Weights of a small transformer language model.
Size: 16 layers, width 384, MLP 1536 squared ReLU, 26M parameters.
Each number is 128 + 32 x the weight over its row's rms, rounded and kept within 0 to 255. Layers, rows and columns count from 0. Numbers have three digits each. The size before them is the row's rms in percent of the matrix's.

# up: layer 2 MLP up, 1536x384, rms 0.123, rows 507-531, columns 256-383
# down: layer 2 MLP down (transposed), 1536x384, rms 0.102, rows 507-530, columns 256-383
up507 100:118128176080153096150108119134153151146123181172141131119155077118077167191110146128202110168158119144164117118181137111091148178135059097145106109111150128126056122188143106090135182140155122094123166101094147151102123122105139151162202119128174100166188095117137125154165118080119134103147106160107149133097200193139125120065168119116111122146172105129090084137164143143099133122141
down507 097:144149108157072154084152138136132119096148178131129167148083142081057069103137125139089113121110117157113145138164144165132092173136151200121129151150058107182117147101142167142111153162154149147106116159142114205125141101102154040101087174090137070124127160165071146119103140164116128110113175053124090165115153091191079076141150167122111142177144073092177188046127109104140169121175
up508 097:122123145156106129099112158163155092122132147122133133131151100154142135076160177145133117151109082162068139130103111105155104131123094103103101175153105102120166066029190180140143137149163179110136174133092192119173152175098182179112092094142126177138104124176149137101113192177150136131102135089108167161121069121156150123092107146129196094149100156140144097124120119086174062170080
down508 099:111112171081189117099101149118178112137143122114140138148108164108160193115161106116190134144158112183135153145134140167147115109202146107165138085094100126104143131156195102119134124157180151154147165152133149112127138149129119138165087102115134128161133123106147134112072214157120118031150175159110127136126149170098085165105093094124106129148203119130179059168188152131128084163125
up509 109:167119104145097105122092150158131098099138148121133042142099109136142079134171149114148117145116144136098132182128132127174108100205053029124175090143126127079127182130163097115154101213144107170163166151098156153129150123146132140056055134091095138146200135135097132148108111118164090117098173112174141120135133110144170115101114146102141136171113157095027111139098130137170099120136
down509 105:099087092155168135081196169117092165203088140160118140092135175091160152089069140159123119127141168112128094151148098155088134138141187126118111132174129067193083077086152167090148126111093137118106114052119152138086135098148073114111170143175133168122091132128189122108116184088141136174139131115141136127119155132135109058121149152154173128100137145068173134122137126082126127112139
up510 098:140154136104129130152124108113156154113092126090096176173103130124104131139141159154121087185148096118157094063158106173158072088126111083089140154110095160099102137152142131145132131143068184131120073182114112148147112109133164143166160177101124165136149143098138131148101116191147169105134167129136135128123137154115112111169141147098124153162075121132093082076216141128157159166118
down510 104:162151163098166110172107168112129156049136167092086109190120138132040173155171056122117106114164125112092104121118142160105107174130137115102127113128161108143060159137113091120129115126202120104195123191131078042102104121154171139065182113149067128119127132141115163128149167121112112121135122132106115101116098156114120114202106105107149116105132112114146159108090043141140127127117
up511 102:117099088065147153121168143095139083097122097156080114112154160078129121146103147145128104121123125185129047147163145138152095137162106205190114152150101088147094136163169114152130183148143152140103134102160138153144145113177133093094139141178135155161086145170184174093161177129135129129159152073104165124135111124081132133112137103085132147147144085171083139083126057095108140185166
down511 100:211091085152081122086165176134118148097073096143162122080159093146138119098094082153169136158132195185137194068098195072193107128116131140094122099084079120133081121112128143103125113173146134052133136114067137101126150071159122191111158118105113158064133173120157126116154126109158208115115080139156170163126157135112110148099164175159125087094121078130183128126150121118109131120151
up512 104:138193069087164123082125113115139101134169119144081138130091183172144135104090125134167116188093102102108067117104118112126151137119093132122103115126127107118068160144027102078094134118163109169119136175178153131103153119173105162128110081149126145108127091133152072162091207122140122098176133133112166113144170100121105128112130216118157131129097110096124113128068101127162081159106
down512 106:123134149075078079110089084132115170130088103130159086107121110113136140127127126151148158124106153119167095144052109141076194153095154128145147098153153152137092148169139185166159138145108111246153133179141122146124114143151102094161096150168172148123029103120110156072105130147088056083068165101115119165136124114109164139139129165107134135102128096142129143150188106129124132093117
up513 096:143129151174078135128129093126139112117109128146119197111148145108083206093076114131139132105124120190102185126127134136180192168072156106156202098174115086170118119148179074158122109115169170101188119131099159119178072099130114140142191109110065118119141155114125109129138083085118133138128192113090140115101130113143119175110084124143138119126073137133140099124119100061106084160139
down513 103:115107133090109137146162127072091140168107112096145093138096126149075093127122137114122045133143157178131154079158171215102192113097073108114141051152143110151138120131131134119153120168103136143124086139124124137162134148092129129111130094133112147096131149092071133137137129185104151150125108138206152139125086175170130158136135107156123150117171142081109190107153105116130137129128
up514 097:062101171174223110174086073092116118088133062171093104111188176082199144149138171127144166136135114170065164133156140170103130172116138171143128169139068164155136149054095093171096131133160155136099146157084092103104104198152122170086124106140134093122205204129203204096107075090108090137111100115102079145134177126138136147166091156165098103142101126113126141124117089125073097142121
down514 097:172146109130116147175177111116159114147141161166174128130113134130139126113114112089098112112126117131136132119161103102142135111098126099059058098128135130092113157145150153116142154164093098112149152120150132119117117095126072126151123158058089127184138199113127099112133104178148103178175178120174090107071124167102128194066128158161097119117161112140149116040077154133115129120088
up515 094:099111113094125106187146110140171147113141141087121081057138174091151116140079134146143159097159054126143078137089116151142102144104137097115082097192158108146148121128113110178126158138164087123115127100110096095087161130138069115132106130192056096116165095091146143139096082095154170163158110154106137104125112086140183154152129116115196162131082088079131118163066171177144142109080
down515 105:103158139190153165150141173187086077111102087175101123145121121114055097084174162096051071175068178113107149134094169160106133116112167108165117091115142126040139143141095142110081120107171180162084114146118134155081106076099139138118112129133168143115132099084102157163045148171057101161097084122116119096136163100106095133124174155181128084132166148080112136133112138150151080135142
up516 093:110152144127095141098172073150122177142184145164147082233139161119118089123060211074125173134106107200097181077103146125144047123110101143100115119113101178162196175123105131111114122135101148101128126134137106071139114108140120116154096129100163099151140108166172097104154149057164150137081134138156119101166125102161143168175104120164162079135176127114110121079093055096105160150080
down516 104:121106104148087072175110129113171121090130144070157133095151129064176121162093096103175142114091118170176100093101120146149154136116119132159087091175107151202152134108127087153145080132108112128145138164079124197114144163120130171090131095135126094127118132162168101102103150174156141190081149204081163059129096123141106128138117138085094119161067140093158157102081106114087144080163
up517 100:122137189103128149152096106167212120134140160099108117151113152158104171113079083141107114140086112137124117109147092154155101095143200141064141109144041117145173118117164121183122119187141185114114044158069131168098149241101120142127122097161134148102138106116137131111093144104101122090131137107099152129143171140110126137130095085084180079181091084083199172117175119156118157124132
down517 105:130091082128119123093140111145091100136176129117187171101111129107138109107167176147112149110127170088141135137146117117121113100121155136124141110188098168091121109128216166171047128199103154142183237071097100087176151141106150110080126112130117129126089119129142100105130089151102125112076084141102121135189185093204070098090127189158121150162101174093126089109123157138167125084108
up518 092:123092141114166154135101100152133057113143113099052082114144148077124126111089157144148195118083093107108137064141108131221084164217145111068069097131076080116166129104114169170153158144152171114134110139103092111071211155151100181078170112156105118127100138124143143120121169106128085190145166096145162133089139076125162111144092101091162142166116155127125147135161155128108189139129
down518 091:116116110166188091121128071102134175045114124100142121093140129138083191124194107093113090124163148177177121179114150163067181126080152141156148125120163150093089134117107096134096201110122105156078076105143102145067129134116084109152108124117111175127137100134110133154170174180083108113162110148124137140122139082129121131124034143144156126137136021134106080140152158167098102093148
up519 098:073138129107190157096053107105135133176166186164157081126116134167139184144109102097149124124221116168093075116089056112097102059159111101103120174148145094160168083118078153165086136101156112177128144113070204160129104135129120156098129117121165157148089152058114090149095133173127089107101108118184116158146069173100086087171114159099170129093121129134092145062141180144174130217126
down519 098:118118155203152173139133149114173104093131133141130141145120125119166075116122122144119108121130112188123194111115108088189106101110147120119129122145110116118075145153123109129121107152095187098151136162231131130103134088136101105135164179153107156103118176129135173129076196074176144066093113155145076097135145146106216137123126130147077102172151193157069101081156165066093090118135
up520 099:098155154096137123081097125100130158122122178185146135095086107166160197139100054081085119116181155126166080108121163142091108099082129108105156099102131151158092143116134124194139117086104109118179201109103117145125157126123115134117108102197125157115165126112089099158178132124159103132167140104079132095172114133158124136193146114128176091051145115187120080167120099142093178180113
down520 101:109189157121117109173118177067144094130115084122124123095137137172040110057136162108128132137165170124114062171134183148103124140123161079083146176146169117142097105120160141106178153154124100201160083124158115131180111171128092150146163151096129132128120115143127131116150085119123094121151141153153073172139137152144124147125079166121156123131125137140135130102099143129042178104137
up521 094:123140133183174098160153182148105147148138135113109058136118154136154119102038154136130213143092130122079154160099136127108122143177142162118146133134105135137097160133141177104127087144147188117163072146129159131156118170087087187100143075152160050142105148159096131078131096148150132100110171113130146179067106093150100159158119082153090177122160119129186058105145126097100093184124
down521 094:098128190176092182179097173107098119171154114202130136074176127182117156137108112087184059137113164091116125086104147176108083137140164158136112147110097109084142108149139154127197115067176134144216115095108149098108146135083158105108154135100173141139188152131122106148128116097090085158133077108084131143100081072141137149135115072119122122104068139133090208137114137109113107141170
up522 102:151095136124151149117111163075146104089154174138117121086240128164098120141116076141150127134160122096156129122104107134160131179151110186115157104156098060134107108142164116133176163080110184152142142136130089131155045113109122171102156191077127090192139139169153143140095114179139073166133156141126148135132148204103083145134099163139135183107199111101185170143113096150104093143077
down522 107:100130110146132141156102106108145129132159134140141111124066139122112079173110093134172104150099141142118124164128107141088069083149134084104147168128086117113131138103167107156126119122097226153114065087096137157108087128122094107121068123158119091155131152124154076129113149128144144162134110128118119171119105118121152135151143089059190153100135087101078107125170151108105105113168
up523 086:130140162118075111169096067142123107187098113156151128116075083083130167118083100087116123130127113188122093093135141116107075140088129163122116098142154145096086163089096157192171065134139106197148090112126140090106132160172167152144162093108061150088134142095102102125146110148086144111123139164144151211097115148175106112109135126162141079131148099153070151118178115135076112115182
down523 091:089146114128050140054139131102178154163124088095139118087098146130128110107177109126160110077148126128127129059093142061122153113145129141176146166186094108196134162153173150178053130172133109062162125093131102107142108092137101162139147148171140165156129105149127162156077124107118105139114146165130169132190128106115110100128108110143184110141102150113145181169140124134129100122093
up524 095:083175093122129186156136155117158150108105169067088148133058107137100166177157075130175167120116124147105135149105078093181070118170096077132127159140129045154158138103091119188187166140136136167097134114110129093122160158125129087111138165150151108115084149104175191115147139159151173080120094126136205109149150143150120117125108156092133092127137157162166112096086092115131086161150
down524 100:048140153120129148159080059176107098106144108109084159184117150114165135159131113107137068121089140105116102103137074123171159135113148098165152149091150112079085077067179019164080121123118092111150105088190102111094112099107153093151145131055158120121112174136115158129105141112112123105121138070122193120128134138094143111153107151145117136065132144125117145178085195059107129177170
up525 111:116119138101108110119173115134094103099151140153187154151078080091129094141108162124102167106112085142087070104139151084208118133112150196161093118192054034152186177102108145146136161147120146166178108163155087100152131160130154116101104142096108179134096135166175158207134115124130165192158158094122126148146090154124103113095083074136138137166181106171144154123097118113144116108120
down525 104:118132108132200152090103202148149139247119144142095161167114114138086178109051110164117115153146125119163121090132094168081177054144154131150102093132154104064074123115165150107083096100134117139108124094153069156113157161125133167167117124148139118079213109149139156142118176091104157134117125153136136095131108144148121171109165091171093119112049172161149084115108169166081154089071
up526 086:199122108141100125098122152110148158179106079124113127147130122125151153196121170121122180171172138094120088139149040134085122114117114070102145105151123128069138103103089099145052106149108106115123171138108138114182145172117108112137106076102124123106147170090148147198101157097102201134139116147099141105087099192118076095137072175129193148178129047143114095133155173137117079140131
down526 083:116111115139124109152146143094191126118118123171091160133117129102136169139156109105113090183034120125175186180126140126101132181167135074112127117084131130102108102115139129170178085113124123066093171149154160138098093083134169125121157154173087123139111100120111164130090077150144149076090058132134156151115104122149126100136161152170087159166098121124095125150126132105157075206157
up527 100:017096105123159096197142143189140078116081127128187144114137146105164162141205089164132055122096139101123138145117111140113119132107193180132143100189135162160113154118082129156160152141146110137140146083056070145119071124172149129072073129100165114184158101141160143126166168128067136161131116127083089163076143088184164152105184130106150149119123133113115134111106099130167136143061
down527 098:148131191168137196078065157123153143158155145093091149136092153111074081065100125156135163142122128149147154122132132131193145103124132134114154111151114135116097115128168089080106125119102116157087126217100181125103153101125130128137163065157144092160099152127168142120086130081167096140097122113124153101175106142130102129143110098143147091146115107134144044101216175149104149108136
up528 097:149138118136138151145122106053079103231123195147177124139115141168127168134073140114125126149075088115107149154059094149147060108108245158151142159110137079136193102135139172163123137077111149198172112131134113135141180147115186168179102171096182090143109114140134146167074145148153107117096129121121136110079121127174111127112166185103154159068115133099104131095111176166153159165157
down528 106:121152076111102161146118087155113087198168152143110160111156156112127122185118112143164117129140086133204152211095149142093094133166093149101133093156120145149132139113065113066136113085109128198095113098173143104139126083065160116135094094106122063111116119139149073105061075200102132081166109108119157141123136109106165152110112159174141174089114113133074116146109065178124065167156
up529 103:137044127095094100154142155121048105076205208141145167156094115120122088139103154161146153151097094110122011171136106126092152075095135135130127102109120172159126116088194110110126087104190123124146141147108136103116133131130139099119132161116125126114125102143145142176139171173144158120188117124148183131131131139075163125083152097140102169130090126172122139116105151198136096091196
down529 106:111110119129098169098132131149175124183115140103113192149119137142111116135170134087105162121159151122082094110069189133137110130132108128114085146152175063129083160188095106124093143134165168120113118086149084155153134165137091142115117108128083105154144086178142118089176103105086144155137113114103126139149098133165096109102100129098160110153087057153102118189137139110118191145125
up530 107:181174109129136118134136121160164065082123222153105136144174115059122125100170101157170152152103167133132142127112187144162150153139136123164172113123120104122117074142152186061168130109155108127105168163046080136106152111113074186148133131092174096142166126106131115121123106104064113103093098160095159135061112125148124173136139110134128181148117177090138109094141110097139118081138
down530 103:176097148146136149103152160121127132073111123092163143102080060116155104178082128089140167137081138121120125100109063123096143119153096066109141179119105147106059069158144133142154117214136132176041116131178129066192103111151093104161122060175138093125124120153160137123159142128147167163199129096090115196171103137111086167096153110102106163118099139155158150123054142158135173135200
up531 098:091107061136172139071137099130175110130176138118135168080119191123165123115109158156076084073049134174081135133106113167187143126097157150128139106137199114120075107143171163116156156088098145088161107142202170096140106097155115135100186144117156138082140131106100113109092132142164110157076119188106184098110170104099204142141151154116140132053088193126122089099142111151149138152160